config = dict(
    num_hidden_layers=9,
    hidden_size=384,
    hidden_act='geglu',
    norm_place='pre',
    positions='rope',
    qk_norm=False,
    tie_word_embeddings=True,
    optimizer='soap_variant',
    lr_mult_up=0.638,
    beta2=0.99,
    max_seq_len=1024,
    doc_mask=True,
    dataset='wikipedia_en',
)
Each number is 50 + 15 x the weight over its row's rms, rounded and kept within 0 to 99. Layers, rows and columns count from 0. The size before them is the row's rms in percent of the matrix's.

# down: layer 6 MLP down (transposed), 1024x384, rms 0.103, rows 93-110, columns 256-383
# gate: layer 6 MLP gate, 1024x384, rms 0.0664, rows 94-111, columns 256-383
# up: layer 6 MLP up, 1024x384, rms 0.0706, rows 94-111, columns 256-383
down93 102:22 33 52 47 56 47 49 45 21 43 49 33 52 52 58 61 27 50 32 62 68 21 56 27 47 58 54 71 41 55 66 42 55 86 40 59 35 40 37 24 60 47 74 58 29 42 72 32 57 72 53 51 24 59 73 48 27 60 83 34 17 58 38 70 19 66 29 60 51 60 50 34 65 44 73 37 73 53 56 30 44 58 51 43 57 44 46 41 80 60 63 48 63 76 50 52 46 38 40 73 39 33 59 66 58 45 70 51 59 55 36 38 53 58 47 96 56 70 22 53 68 42 52 47 20 60 64 42
gate94 106:54 61 85 61 39 36 39 40 67 45 33 50 41 30 32 47 70 40 55 43 47 52 60 39 59 51 29 36 28 35 59 53 35 30 20 55 50 48 64 35 44 35 33 58 51 51 45 47 40 77 41 65 55 53 11 22 57 90 51 52 54 42 61 57 45 45 62 71 30 31 28 43 51 53 52 28 37 66 36 31 39 63 30 52 50 55 31 55 41 19 57 72 61 62 39 43 48 45 53 72 17 72 62 49 64 56 36 64 51 43 26 68 47 53 67 32 39 64 32 37 57 84 60 43 61 46 67 56
up94 102:47 58 05 64 66 75 40 51 48 55 34 40 55 56 65 45 47 52 48 38 67 58 51 50 29 48 48 40 58 43 49 48 60 32 88 42 29 32 50 44 39 34 23 49 78 38 42 51 57 47 47 64 60 59 37 51 61 48 37 59 36 49 34 48 43 64 54 34 51 45 51 58 55 32 34 40 47 32 68 47 49 54 67 43 52 36 62 40 57 41 87 55 51 27 53 70 65 70 37 58 69 42 42 60 52 38 76 44 47 49 57 38 63 24 53 69 40 39 72 51 83 87 33 19 63 54 51 66
down94 098:55 52 58 53 47 21 47 61 41 44 34 71 23 61 50 72 57 24 57 66 47 52 53 38 63 79 29 64 36 35 67 36 58 58 52 52 60 54 59 70 40 49 60 78 31 40 96 17 57 44 36 55 56 65 63 63 37 74 30 56 52 54 62 53 34 56 76 18 57 70 16 61 50 47 46 51 38 28 46 56 68 65 33 34 47 64 37 55 33 63 45 33 47 68 50 82 60 74 20 25 34 69 83 66 48 78 26 50 64 75 47 61 35 36 35 50 47 50 47 60 58 60 54 39 43 74 50 57
gate95 097:60 30 52 67 42 37 65 31 71 48 33 66 43 64 63 64 42 70 64 20 43 09 47 41 54 56 70 22 62 64 50 48 30 70 36 51 71 86 42 41 61 55 54 64 71 61 50 33 40 46 35 40 53 70 22 34 79 30 51 67 47 30 30 37 71 65 49 46 45 43 14 58 30 18 40 43 60 50 47 47 37 41 49 59 38 39 49 44 34 61 47 58 49 65 39 43 60 46 16 39 52 45 52 13 42 51 66 55 68 45 33 51 27 39 41 60 33 45 59 58 68 65 67 34 51 47 52 60
up95 103:53 92 23 35 36 51 46 35 40 45 50 69 82 47 56 21 50 44 65 57 54 68 73 57 59 66 42 23 41 45 46 64 56 43 61 51 48 61 70 33 26 33 49 60 34 36 26 43 58 40 70 43 43 39 40 57 54 28 44 54 14 40 54 30 30 45 53 37 68 69 52 62 66 54 38 53 53 52 34 41 57 26 44 51 71 35 64 45 51 39 66 34 56 45 37 34 53 57 61 54 43 61 45 59 72 43 63 43 35 60 71 26 40 69 34 81 49 56 65 50 50 49 48 25 41 37 76 62
down95 106:39 48 63 76 30 57 34 15 80 42 53 37 38 60 51 53 62 64 41 71 61 38 51 54 23 46 42 33 36 26 65 32 49 58 69 42 65 50 45 39 56 65 67 36 65 50 38 66 60 55 58 44 44 56 40 41 54 44 16 33 34 60 49 57 69 42 50 46 68 61 21 32 27 79 55 67 57 58 33 81 34 71 38 61 43 46 53 91 56 42 45 55 85 59 45 60 49 56 35 56 78 92 60 32 64 59 55 37 53 56 31 67 57 24 35 51 81 18 77 55 59 57 54 65 27 57 48 54
gate96 102:36 55 46 64 58 40 27 52 34 80 61 37 70 74 46 50 43 62 43 46 69 55 44 32 53 59 43 64 31 51 46 29 36 44 28 44 67 76 63 68 47 35 72 28 76 53 76 25 34 53 39 83 42 49 33 46 67 57 34 28 82 82 78 55 67 69 56 50 21 52 47 54 88 33 51 55 55 67 43 40 80 64 68 63 56 43 54 63 52 63 56 40 72 55 11 52 38 52 34 44 55 57 56 16 55 68 36 63 41 49 53 53 42 51 65 79 35 73 57 38 62 59 47 43 53 72 61 61
up96 103:56 44 59 40 76 34 68 40 43 36 30 47 37 33 53 51 61 39 77 43 40 60 39 60 56 49 82 72 71 66 72 51 72 41 55 48 85 27 44 27 51 43 64 41 60 65 46 44 52 43 50 33 50 46 60 42 47 41 61 52 34 00 42 33 27 53 74 61 60 34 48 36 60 55 53 47 63 45 55 46 58 46 59 18 38 33 55 42 56 38 67 61 04 55 83 50 50 26 31 16 56 48 38 72 62 44 76 44 45 74 39 51 70 62 36 63 59 68 52 59 66 28 31 81 47 55 40 56
down96 096:35 33 59 53 50 66 69 59 56 62 65 24 47 34 39 51 52 45 47 40 44 60 48 34 50 26 52 29 39 62 59 56 54 66 64 43 41 39 36 34 81 40 55 43 53 63 35 62 61 76 71 42 49 82 42 50 42 41 72 35 74 56 43 43 28 39 56 63 71 57 57 68 28 43 37 62 57 48 57 77 49 56 49 40 45 70 57 55 33 37 30 57 49 46 62 43 66 62 69 61 40 86 24 57 54 59 55 50 69 73 46 41 55 48 27 44 67 37 39 61 48 60 16 57 22 74 42 31
gate97 095:44 25 70 63 44 40 34 52 62 61 29 64 64 35 59 67 83 68 41 43 42 50 26 61 57 70 54 53 44 34 71 56 64 43 57 06 46 57 28 60 50 63 42 57 60 67 61 30 36 76 49 71 62 51 59 71 55 53 14 46 53 63 64 47 30 18 52 25 38 51 66 74 64 67 66 46 58 85 76 61 78 52 51 51 66 56 40 38 28 44 68 46 40 46 47 37 50 32 23 55 46 62 62 58 19 47 71 51 72 37 28 45 59 48 50 40 77 50 68 41 33 38 46 53 47 62 69 39
up97 092:65 54 63 71 66 40 60 23 51 51 63 66 54 58 60 38 58 34 55 24 77 64 48 43 45 40 71 35 68 36 45 21 53 36 45 55 68 56 66 51 48 60 13 60 56 71 44 40 46 65 54 63 63 97 74 42 17 48 18 41 61 57 42 64 63 65 64 50 72 76 71 63 43 77 68 55 22 48 67 72 50 47 30 43 60 61 31 39 72 61 39 46 31 42 37 42 17 48 54 93 55 68 63 47 54 76 43 38 68 12 45 78 57 56 37 23 46 52 44 70 19 45 43 60 35 44 61 38
down97 100:49 52 47 40 34 67 53 73 39 47 58 28 28 51 64 53 43 61 60 81 47 44 60 31 29 46 19 47 35 63 36 65 27 67 49 38 61 40 42 41 48 51 78 51 43 35 54 58 62 38 75 38 41 24 80 60 58 46 80 37 40 32 50 64 51 63 37 68 44 45 26 47 50 49 36 45 68 34 35 56 52 70 42 33 54 49 55 53 64 46 39 40 76 69 83 31 57 64 39 40 48 51 21 43 73 37 66 46 34 72 52 42 36 41 57 63 37 28 47 46 60 84 46 43 50 39 21 81
gate98 099:52 56 52 43 65 54 40 69 38 83 48 34 39 39 55 58 47 57 42 60 55 32 34 30 49 52 65 59 77 55 55 58 54 42 52 63 67 55 42 56 64 48 66 53 64 36 41 73 65 52 39 54 45 38 25 57 73 76 60 50 65 48 39 43 68 62 43 34 53 68 20 49 63 44 57 26 52 38 47 77 32 59 47 35 79 46 40 47 48 51 48 60 27 80 68 46 55 44 24 56 64 23 53 40 23 60 51 26 58 66 69 45 45 42 77 41 35 58 60 50 51 22 60 36 60 47 27 40
up98 098:47 22 70 32 44 39 67 53 43 53 39 77 67 47 48 31 85 42 58 79 76 66 52 62 52 55 53 55 54 28 54 11 74 37 39 32 55 57 54 66 71 63 42 42 68 65 44 28 59 65 16 47 53 57 48 49 22 69 45 44 45 69 41 55 34 38 47 49 35 67 41 72 61 37 76 52 47 62 43 77 58 61 36 73 42 72 56 35 20 44 39 47 70 50 46 79 59 71 29 48 15 62 60 67 61 26 46 50 29 53 35 23 21 60 13 48 61 69 46 78 56 54 58 46 34 65 47 61
down98 101:49 45 35 40 42 73 37 67 45 31 40 47 39 43 67 33 50 67 63 18 28 86 38 69 46 35 40 64 36 49 30 32 51 69 29 51 62 62 61 40 33 40 59 42 63 42 73 43 56 34 64 61 56 52 56 48 83 54 82 47 40 37 44 61 44 45 47 44 48 05 50 61 32 69 92 70 46 36 69 35 76 39 56 39 42 82 52 54 41 44 74 57 49 41 49 43 42 20 61 44 63 76 61 61 56 49 56 44 50 37 51 30 61 28 78 17 62 43 57 39 58 44 57 43 40 38 46 56
gate99 102:33 54 71 45 47 51 46 85 57 63 65 27 52 42 44 64 25 43 53 65 48 51 57 33 56 32 64 61 26 32 44 46 43 43 80 61 49 33 37 62 52 22 30 33 36 58 29 58 39 63 38 55 45 38 45 53 48 58 41 80 56 66 68 64 41 35 56 40 70 63 57 40 61 63 45 42 33 50 12 54 31 60 52 60 56 56 66 57 61 59 52 25 28 48 65 46 61 48 70 75 81 65 63 32 50 20 41 63 64 61 47 60 61 38 59 46 52 53 31 65 23 71 72 37 49 68 44 45
up99 103:65 35 42 86 58 37 25 51 41 66 77 28 85 41 44 35 33 52 49 56 51 53 37 29 65 61 51 26 54 39 34 46 46 48 40 33 56 59 47 48 47 07 66 60 53 56 84 39 53 58 67 25 50 79 48 28 46 27 19 19 42 54 41 48 46 56 33 52 54 44 41 62 70 41 38 70 64 31 71 37 47 53 24 21 28 45 52 29 31 36 34 36 50 52 42 52 32 27 43 50 46 27 41 24 38 78 64 18 28 34 34 56 46 72 66 49 57 31 37 78 56 50 46 35 77 44 39 69
down99 104:77 56 31 48 93 69 91 30 61 57 35 39 55 47 61 59 47 33 61 23 87 45 62 32 31 26 54 51 52 29 37 52 52 29 45 47 83 56 48 49 44 22 59 39 75 44 40 63 65 41 47 36 64 46 34 35 49 32 47 39 55 38 41 53 68 43 46 91 49 36 38 29 39 47 49 25 47 37 41 46 54 27 76 65 63 69 34 61 11 55 46 78 35 35 48 41 46 71 51 72 50 60 57 69 40 46 66 73 52 42 72 35 57 45 38 29 37 55 38 55 36 54 51 63 65 37 48 52
gate100 094:52 50 47 52 79 19 45 51 47 78 55 70 56 40 41 48 49 32 55 58 38 38 38 42 62 42 20 56 49 45 62 62 64 42 50 29 64 28 35 58 48 64 56 59 51 36 43 61 52 66 57 73 45 36 50 63 75 30 46 55 42 49 69 40 43 44 35 49 53 69 54 59 56 51 81 44 60 23 46 49 48 66 41 63 31 41 50 57 63 74 62 54 51 21 15 57 39 54 47 60 58 47 46 52 60 50 57 50 47 45 45 62 75 53 29 31 65 64 63 49 44 66 57 56 39 50 41 58
up100 091:22 46 16 40 38 47 57 31 65 91 57 52 16 63 57 52 33 30 78 44 68 43 58 65 44 91 46 38 60 53 93 51 54 44 53 60 39 27 38 24 51 52 61 40 36 33 40 32 65 59 68 50 68 42 70 62 37 41 80 72 53 53 55 20 27 59 66 56 52 60 61 28 67 69 53 34 46 75 49 63 35 51 15 37 53 52 37 50 34 59 48 32 37 42 57 38 28 59 44 51 61 70 32 52 46 54 48 53 27 55 39 54 35 37 46 52 45 50 38 35 50 65 20 49 73 45 32 51
down100 095:49 58 66 31 28 54 43 61 43 52 11 38 74 81 62 50 61 70 48 53 45 56 63 36 46 59 58 45 61 37 64 24 39 42 53 42 64 66 72 62 53 38 38 79 44 85 49 64 18 22 33 02 47 55 41 62 46 56 51 27 45 43 21 55 62 48 61 50 41 69 48 48 19 25 48 61 29 44 43 39 37 38 40 79 56 32 46 40 70 32 42 59 60 37 85 64 51 48 51 16 47 63 44 53 71 58 80 36 61 40 54 30 52 73 68 55 35 52 62 57 63 44 75 64 47 59 62 61
gate101 104:73 62 55 23 43 64 29 40 46 44 79 47 51 29 57 51 56 62 51 43 62 67 50 60 59 62 55 42 48 57 47 60 64 51 86 53 45 68 64 65 47 33 42 56 33 66 13 52 54 69 76 82 47 46 55 47 46 22 36 27 52 56 55 55 47 52 80 65 14 41 28 48 89 47 69 68 34 45 40 86 66 38 67 83 41 73 60 81 48 47 43 65 53 63 29 51 74 34 45 61 53 41 32 28 58 56 56 73 80 51 56 74 34 36 38 55 62 54 61 39 41 76 52 25 28 34 58 51
up101 107:43 41 36 23 37 47 28 43 66 48 54 69 43 32 65 46 50 54 49 49 63 60 45 58 52 86 17 32 42 55 72 52 62 54 62 47 27 56 57 18 41 39 21 57 40 55 72 37 67 48 44 47 46 57 56 33 73 48 46 57 39 60 15 68 67 49 49 25 63 40 59 32 62 65 49 67 72 69 44 74 50 70 26 36 59 57 12 43 42 75 62 47 54 63 50 46 45 58 32 33 00 68 57 65 44 47 54 61 31 52 38 54 58 76 48 28 48 38 62 45 58 35 52 54 38 65 71 60
down101 106:36 45 72 75 45 59 46 59 41 54 32 43 21 57 48 34 42 47 33 56 39 37 62 38 31 64 73 74 63 56 33 68 59 62 53 56 43 47 45 56 47 55 62 64 40 68 54 59 57 61 62 44 23 72 55 49 48 40 60 63 46 48 72 48 67 49 84 66 42 43 62 48 57 60 40 67 36 29 35 39 67 52 38 58 31 55 77 80 66 78 27 62 33 29 49 34 76 38 66 54 60 47 51 11 57 82 40 35 60 27 57 75 86 55 46 49 34 47 49 22 41 38 47 66 56 64 13 67
gate102 094:33 48 40 58 59 26 34 47 34 53 45 55 50 49 46 58 65 46 52 31 69 43 55 45 54 55 26 29 68 40 50 50 49 55 44 66 63 26 53 54 36 49 31 62 41 42 69 85 41 47 31 24 61 44 77 68 45 73 41 68 58 46 47 30 38 62 68 67 75 57 43 68 77 65 19 59 40 37 48 61 57 63 51 47 44 58 57 16 22 55 63 73 59 56 51 51 61 46 59 58 38 67 58 59 88 58 35 58 69 41 33 24 46 60 50 55 49 07 57 47 54 64 37 45 55 39 40 41
up102 096:62 36 66 49 14 36 39 43 33 51 67 30 64 44 63 33 35 41 63 28 44 43 28 51 42 23 18 53 67 29 38 12 41 65 41 36 42 49 41 32 44 35 44 48 64 70 56 60 48 68 56 33 68 53 79 37 33 39 50 38 67 70 31 37 54 45 53 43 61 74 28 68 34 42 38 66 41 47 52 32 40 58 46 67 81 18 60 35 42 44 80 40 24 41 47 45 54 50 47 81 46 32 71 63 60 59 49 68 55 72 39 37 53 43 68 56 35 37 68 51 43 48 36 43 41 71 48 43
down102 098:53 69 26 51 60 31 46 27 44 41 31 64 41 46 68 15 43 55 74 26 33 58 60 50 53 72 45 79 43 45 32 81 52 47 62 82 45 71 52 56 56 54 43 62 53 65 63 15 56 45 70 64 53 70 54 23 59 34 55 35 27 49 60 60 60 63 53 50 14 38 56 28 73 51 69 57 36 36 45 46 34 28 53 65 63 61 84 46 72 48 43 49 62 66 56 56 74 49 63 61 35 32 83 50 41 34 46 23 39 63 50 56 67 51 67 33 67 47 43 31 75 36 48 48 36 52 69 60
gate103 105:39 35 38 59 77 60 49 53 41 41 50 55 60 45 61 32 66 59 35 42 61 53 65 34 73 51 43 43 31 33 60 62 55 27 54 60 58 41 62 43 52 47 46 61 51 49 40 54 47 08 54 40 65 25 74 50 53 51 50 46 75 37 58 51 60 36 81 53 06 36 71 62 34 32 51 39 58 57 51 24 48 58 68 24 73 44 63 60 38 65 26 30 50 48 46 46 69 70 27 41 39 32 45 41 63 42 54 52 44 52 33 49 44 49 80 74 29 68 59 48 46 73 51 58 98 61 58 49
up103 106:32 60 75 54 64 46 64 61 49 51 32 63 60 39 68 77 06 27 71 55 43 32 46 41 47 18 48 35 93 39 47 17 20 63 54 53 50 54 83 72 34 21 48 44 54 52 32 63 66 40 70 47 45 49 27 75 30 26 53 63 43 34 43 50 59 52 23 40 90 55 38 33 68 28 40 53 52 65 58 41 58 27 44 52 31 57 76 45 31 69 34 52 62 46 63 48 60 23 62 84 44 62 39 53 35 52 60 52 42 51 55 49 33 47 40 51 42 47 33 41 61 42 36 56 18 43 70 53
down103 103:70 75 82 53 44 56 58 63 61 68 46 32 27 47 34 44 70 29 55 53 45 51 66 44 79 19 64 76 39 44 42 53 54 46 53 41 21 56 42 44 69 55 47 35 54 46 35 12 42 37 66 49 56 42 27 48 56 40 77 50 26 42 34 61 78 53 24 52 57 18 28 27 54 60 66 33 74 64 54 38 68 63 32 77 43 52 25 74 54 60 45 25 53 51 70 79 42 55 78 97 62 58 31 54 37 53 64 54 99 45 43 54 58 45 53 64 54 44 55 77 35 61 46 30 71 30 33 84
gate104 097:89 31 40 54 63 46 76 40 70 48 34 36 62 71 88 37 23 67 29 55 58 49 34 36 57 37 73 41 52 68 20 45 52 95 60 32 20 46 68 32 51 56 43 62 59 39 30 16 40 33 35 46 56 37 46 43 59 51 73 34 51 67 66 41 67 56 32 37 66 31 56 30 36 48 35 65 45 50 42 57 44 64 68 51 52 51 47 53 42 60 52 53 29 57 43 60 47 30 56 74 85 46 38 42 69 61 31 68 34 88 36 57 25 38 51 56 47 41 39 61 49 55 39 73 61 51 28 25
up104 093:40 74 72 47 16 55 41 41 49 53 46 48 22 61 63 69 64 68 51 57 63 12 67 51 64 69 59 60 54 22 45 40 91 57 39 80 52 51 46 53 42 52 46 34 46 48 23 46 60 66 30 50 76 25 52 48 19 71 46 71 82 48 53 61 67 69 58 44 60 66 54 52 36 38 76 60 46 52 60 35 55 40 52 58 44 81 53 40 18 56 73 85 58 65 68 43 40 76 39 58 26 52 75 34 50 47 64 57 52 31 35 52 43 78 21 75 95 65 72 33 44 33 44 29 44 61 63 68
down104 093:29 42 35 58 60 80 48 55 32 51 70 54 71 36 28 57 33 36 63 44 32 79 54 45 39 52 67 39 34 58 33 54 67 56 55 39 61 39 34 39 58 58 54 52 23 54 50 44 42 49 58 52 53 56 49 48 59 56 67 34 53 73 38 48 53 48 57 66 26 57 12 52 39 53 69 69 75 61 73 44 34 53 37 47 67 44 30 25 53 49 45 40 66 39 47 27 41 43 34 66 69 50 35 63 40 37 68 23 44 44 51 37 53 74 79 60 42 81 32 52 48 61 47 34 52 44 39 60
gate105 094:70 61 67 70 52 58 38 43 40 61 18 72 57 51 11 50 58 65 45 56 36 66 69 67 36 40 40 26 51 62 45 40 41 36 63 33 57 37 19 39 67 73 69 56 31 43 73 49 51 61 65 43 41 80 74 37 49 55 45 20 43 36 62 80 54 26 50 82 57 48 56 48 63 35 60 56 62 47 24 62 51 59 51 32 37 73 31 59 52 15 52 42 34 43 58 60 57 29 48 51 43 53 81 38 35 72 38 63 42 20 84 55 43 51 35 43 59 74 60 38 37 52 75 44 34 49 51 35
up105 094:59 33 66 52 52 56 04 24 55 76 51 48 53 69 72 42 57 44 39 33 47 30 81 46 60 30 42 35 54 41 73 43 60 53 30 40 43 50 17 38 59 27 48 62 47 87 58 30 57 53 67 58 74 44 58 43 35 23 63 43 37 66 29 63 45 41 63 35 55 46 57 59 63 46 49 56 45 50 71 60 56 46 43 64 43 29 47 72 49 44 28 54 43 26 56 45 36 40 37 78 30 47 64 46 35 49 62 43 39 44 44 65 52 49 41 64 44 60 43 65 47 72 78 63 22 14 63 45
down105 095:39 42 45 55 20 50 67 27 55 58 46 25 61 70 30 67 35 60 38 75 37 86 63 42 58 34 64 45 56 79 49 42 53 07 57 58 25 57 38 37 44 52 63 53 48 23 45 37 68 52 58 50 35 57 35 70 69 65 35 28 51 68 20 59 52 26 42 54 22 43 83 54 67 41 54 60 49 28 23 53 39 22 41 46 44 62 46 59 67 49 56 61 39 59 49 35 63 80 42 37 53 69 43 37 66 53 64 35 36 28 40 70 47 50 52 66 45 31 73 42 45 54 48 47 27 66 28 30
gate106 099:48 23 59 74 37 81 65 52 67 69 23 23 51 65 67 77 56 80 31 61 48 34 33 10 42 69 73 33 33 51 58 72 49 26 31 47 34 35 47 29 62 47 54 55 36 48 58 43 49 39 30 53 32 45 54 41 40 54 35 49 17 30 56 44 57 24 65 60 52 44 64 53 43 56 45 69 47 56 51 58 55 67 44 47 40 83 59 40 48 49 61 33 83 61 51 50 44 53 58 59 51 54 57 35 54 74 55 50 20 49 43 50 46 69 77 84 36 51 63 63 52 59 45 43 43 87 45 72
up106 102:35 45 65 48 44 44 36 34 23 69 54 76 82 57 50 79 36 60 41 66 40 58 49 64 42 39 51 45 49 17 48 37 54 43 61 40 36 49 55 61 54 41 28 51 33 41 53 27 44 45 48 56 53 40 48 47 35 65 49 45 62 70 56 46 34 30 64 84 28 41 38 39 23 36 37 45 46 72 62 66 56 54 66 53 24 75 69 64 56 36 38 57 56 41 44 70 35 45 52 54 58 31 51 46 43 73 21 44 43 56 77 67 32 64 64 70 33 46 43 44 56 42 60 02 44 39 56 49
down106 101:36 66 49 51 28 47 47 61 60 80 58 33 71 71 65 51 47 86 58 56 66 50 36 52 53 56 62 59 49 61 54 25 42 35 53 55 56 45 26 58 36 63 46 54 50 62 57 67 30 62 31 65 90 49 60 37 57 53 52 42 29 64 82 33 46 31 64 54 59 71 63 40 51 54 48 27 37 29 48 75 64 63 63 56 64 62 57 65 48 64 75 53 50 58 64 65 35 59 48 61 35 67 46 50 55 73 26 40 59 31 82 47 41 69 46 84 56 56 39 40 64 21 59 12 60 21 68 50
gate107 102:42 52 44 44 49 53 52 50 30 63 58 39 47 49 55 52 45 46 40 62 41 70 37 43 90 34 38 71 70 60 50 62 49 28 35 70 63 75 33 47 45 21 53 86 65 46 33 39 58 67 62 50 25 22 64 52 51 55 57 58 53 58 51 44 33 36 60 64 47 72 36 19 59 38 39 61 36 51 68 49 33 54 38 29 72 49 62 43 62 54 49 64 51 34 55 41 46 43 54 47 67 43 32 48 23 57 59 60 12 47 34 59 43 53 35 53 29 21 37 38 50 50 46 34 21 56 61 72
up107 104:55 60 69 36 75 53 58 61 73 42 34 56 42 56 69 49 50 37 44 36 44 51 67 43 49 27 38 59 41 42 64 58 28 39 64 11 58 31 63 29 42 59 53 30 48 48 75 40 45 50 41 50 39 63 43 69 45 47 80 60 54 42 47 59 38 51 66 51 54 50 46 65 60 24 46 65 62 30 44 68 55 72 99 54 68 34 63 49 81 46 47 30 75 65 46 68 60 56 84 55 53 50 48 53 62 47 55 70 57 44 66 48 29 48 54 57 56 53 48 36 25 40 50 56 78 27 72 50
down107 102:41 51 63 15 44 39 34 11 79 36 62 41 29 54 53 44 69 61 39 68 61 46 40 41 48 76 56 49 55 52 43 45 48 37 50 43 55 48 39 45 52 66 55 42 66 35 38 71 16 69 43 58 89 36 36 39 61 38 48 54 46 82 46 63 50 64 46 57 74 55 46 56 61 50 55 46 73 37 44 29 51 47 46 32 75 63 75 43 76 59 55 49 58 34 57 56 23 52 30 61 38 48 33 47 91 61 64 34 44 61 43 52 50 52 42 59 18 34 33 64 43 74 65 41 37 52 49 55
gate108 102:31 66 41 61 50 39 34 57 64 46 32 43 70 17 44 56 49 37 48 31 54 46 65 57 47 61 78 46 81 38 52 38 52 71 49 53 47 58 70 45 51 16 55 62 23 46 71 52 56 46 32 58 32 60 51 69 57 14 60 21 80 44 46 52 52 57 54 69 30 29 77 63 39 35 73 45 47 55 52 66 51 18 77 84 70 80 54 60 38 48 61 55 35 40 34 46 52 57 44 47 24 32 29 38 56 42 52 57 39 50 30 69 40 34 41 31 38 64 34 51 70 31 52 32 64 68 49 47
up108 103:30 65 30 33 37 50 49 61 78 58 52 66 63 51 24 28 60 21 51 43 27 62 25 41 53 51 75 49 41 59 29 36 41 56 50 44 19 70 50 51 39 47 62 53 32 36 79 55 51 37 47 49 38 45 66 59 75 41 49 47 25 00 67 46 36 60 45 62 23 42 55 52 25 72 60 62 36 39 60 43 71 39 68 69 57 50 91 56 44 50 62 59 22 39 32 33 48 51 62 42 44 50 30 53 59 40 63 56 44 63 51 59 53 49 22 59 57 45 67 34 70 56 60 34 52 82 58 71
down108 105:38 60 30 32 53 56 70 53 34 38 48 40 42 42 56 54 88 37 56 56 42 59 43 38 57 23 53 50 48 61 17 54 42 44 54 11 29 22 42 70 51 51 58 49 49 40 71 36 57 65 37 57 75 58 47 52 65 29 43 71 41 40 23 26 72 50 50 52 59 55 56 38 57 63 45 47 39 51 43 60 43 48 89 54 78 78 45 41 46 81 37 49 65 53 52 65 52 74 41 54 18 38 85 60 73 60 21 57 26 46 51 56 29 47 42 42 26 39 53 56 74 50 71 36 72 31 55 49
gate109 099:51 62 36 71 34 44 57 41 34 46 50 55 46 31 64 44 59 55 18 41 43 80 64 29 41 61 59 53 43 51 43 49 61 61 62 44 29 71 61 66 33 50 50 67 48 49 52 54 71 78 63 29 48 45 32 50 30 57 33 51 60 72 76 53 41 65 40 52 42 86 68 35 87 29 70 78 32 52 42 43 25 71 73 17 58 37 70 72 62 29 53 24 39 58 43 57 47 47 31 39 35 66 60 30 77 46 85 54 66 77 61 69 50 53 48 75 24 51 28 38 49 76 41 64 60 77 35 50
up109 101:60 71 38 70 57 50 48 42 53 36 41 36 45 47 46 43 45 61 38 80 18 91 59 36 72 48 73 50 21 52 69 57 38 69 41 33 39 73 24 49 53 50 58 45 59 68 53 35 52 48 62 54 49 49 34 53 22 51 57 51 46 39 49 46 46 43 24 87 71 75 29 65 48 31 50 36 34 23 41 38 36 59 68 28 72 50 69 30 42 47 38 58 40 45 49 65 59 40 47 47 15 39 64 50 68 52 66 30 61 79 27 58 45 64 37 71 40 53 68 48 72 71 34 51 48 66 41 37
down109 100:68 42 57 48 59 59 43 56 35 43 42 31 66 73 72 66 12 57 41 85 72 34 57 39 73 41 56 49 47 73 59 74 57 47 40 59 35 56 45 46 51 53 50 49 45 44 52 42 56 53 32 43 65 23 54 53 31 27 23 61 38 62 49 44 48 47 25 61 44 67 69 54 22 42 64 33 53 51 36 42 65 56 62 81 55 46 22 39 54 58 39 68 53 59 56 44 52 67 50 54 26 57 72 69 32 35 55 59 30 53 56 77 34 53 38 44 45 61 75 41 61 44 50 38 66 58 70 33
gate110 107:54 39 33 58 64 15 38 55 47 54 65 76 56 53 64 52 33 52 15 74 46 38 30 39 58 74 31 48 50 41 67 26 24 33 40 38 43 30 60 47 57 50 48 29 70 49 59 38 60 50 37 64 41 74 42 34 65 46 50 51 22 59 63 33 47 60 71 58 65 55 42 69 71 64 48 59 29 66 56 51 38 70 61 49 73 78 47 48 32 58 19 60 56 82 42 31 40 79 57 50 34 50 61 52 58 62 45 53 46 69 67 50 61 36 39 58 49 36 63 45 47 69 78 50 54 62 25 61
up110 107:55 48 87 59 38 47 43 54 20 34 71 60 50 47 40 28 34 43 36 51 53 58 47 25 50 41 37 60 43 16 12 58 92 67 62 52 35 30 53 43 57 37 44 29 38 37 48 56 66 63 45 39 76 75 40 94 54 49 47 57 67 45 43 48 36 22 62 60 36 47 57 38 51 50 52 76 39 55 45 30 61 45 22 47 20 63 48 29 53 48 68 58 49 33 55 69 63 34 48 61 57 43 52 43 30 58 67 71 46 64 56 46 44 68 81 90 53 51 53 66 56 33 47 53 36 43 50 75
down110 106:53 80 60 31 69 40 62 70 39 63 63 48 51 56 55 67 57 74 48 30 42 75 52 48 58 25 75 43 59 53 60 59 48 52 55 52 39 59 47 63 40 32 87 16 58 58 35 57 43 63 69 10 61 21 30 64 52 67 57 49 48 51 50 28 38 66 81 42 44 86 54 63 59 39 46 53 56 52 61 55 28 27 70 28 53 31 59 38 54 62 55 41 32 26 51 75 48 63 26 77 47 77 59 41 17 49 47 63 34 54 44 47 61 38 63 66 30 59 44 42 46 25 49 32 48 67 68 48
gate111 102:51 37 59 35 67 12 58 39 49 50 25 70 67 41 54 34 90 30 72 70 61 40 66 48 57 63 43 44 65 28 34 11 67 24 35 69 59 35 55 55 37 53 57 41 71 66 54 48 56 54 37 59 56 17 42 70 46 54 56 52 33 28 53 66 77 44 44 33 21 24 75 70 61 41 58 61 54 41 81 35 60 71 35 42 52 47 68 44 57 51 52 30 52 76 50 37 56 39 51 41 13 51 54 15 40 37 52 41 55 46 66 53 20 46 60 58 46 52 33 54 22 53 44 34 54 38 92 74
up111 101:31 51 38 66 62 73 55 52 41 24 33 80 70 35 50 39 65 49 71 45 59 49 52 61 42 20 54 29 42 46 44 50 32 48 29 44 60 46 68 30 70 47 09 56 82 36 38 63 49 58 39 44 64 46 24 40 66 46 23 56 57 56 43 42 35 36 48 45 43 44 57 52 67 46 47 56 40 70 63 62 52 45 97 35 77 51 55 39 41 65 81 46 51 62 47 36 49 62 63 34 73 38 46 45 49 31 57 62 45 66 50 71 45 28 63 31 50 58 52 40 12 58 27 26 71 43 57 69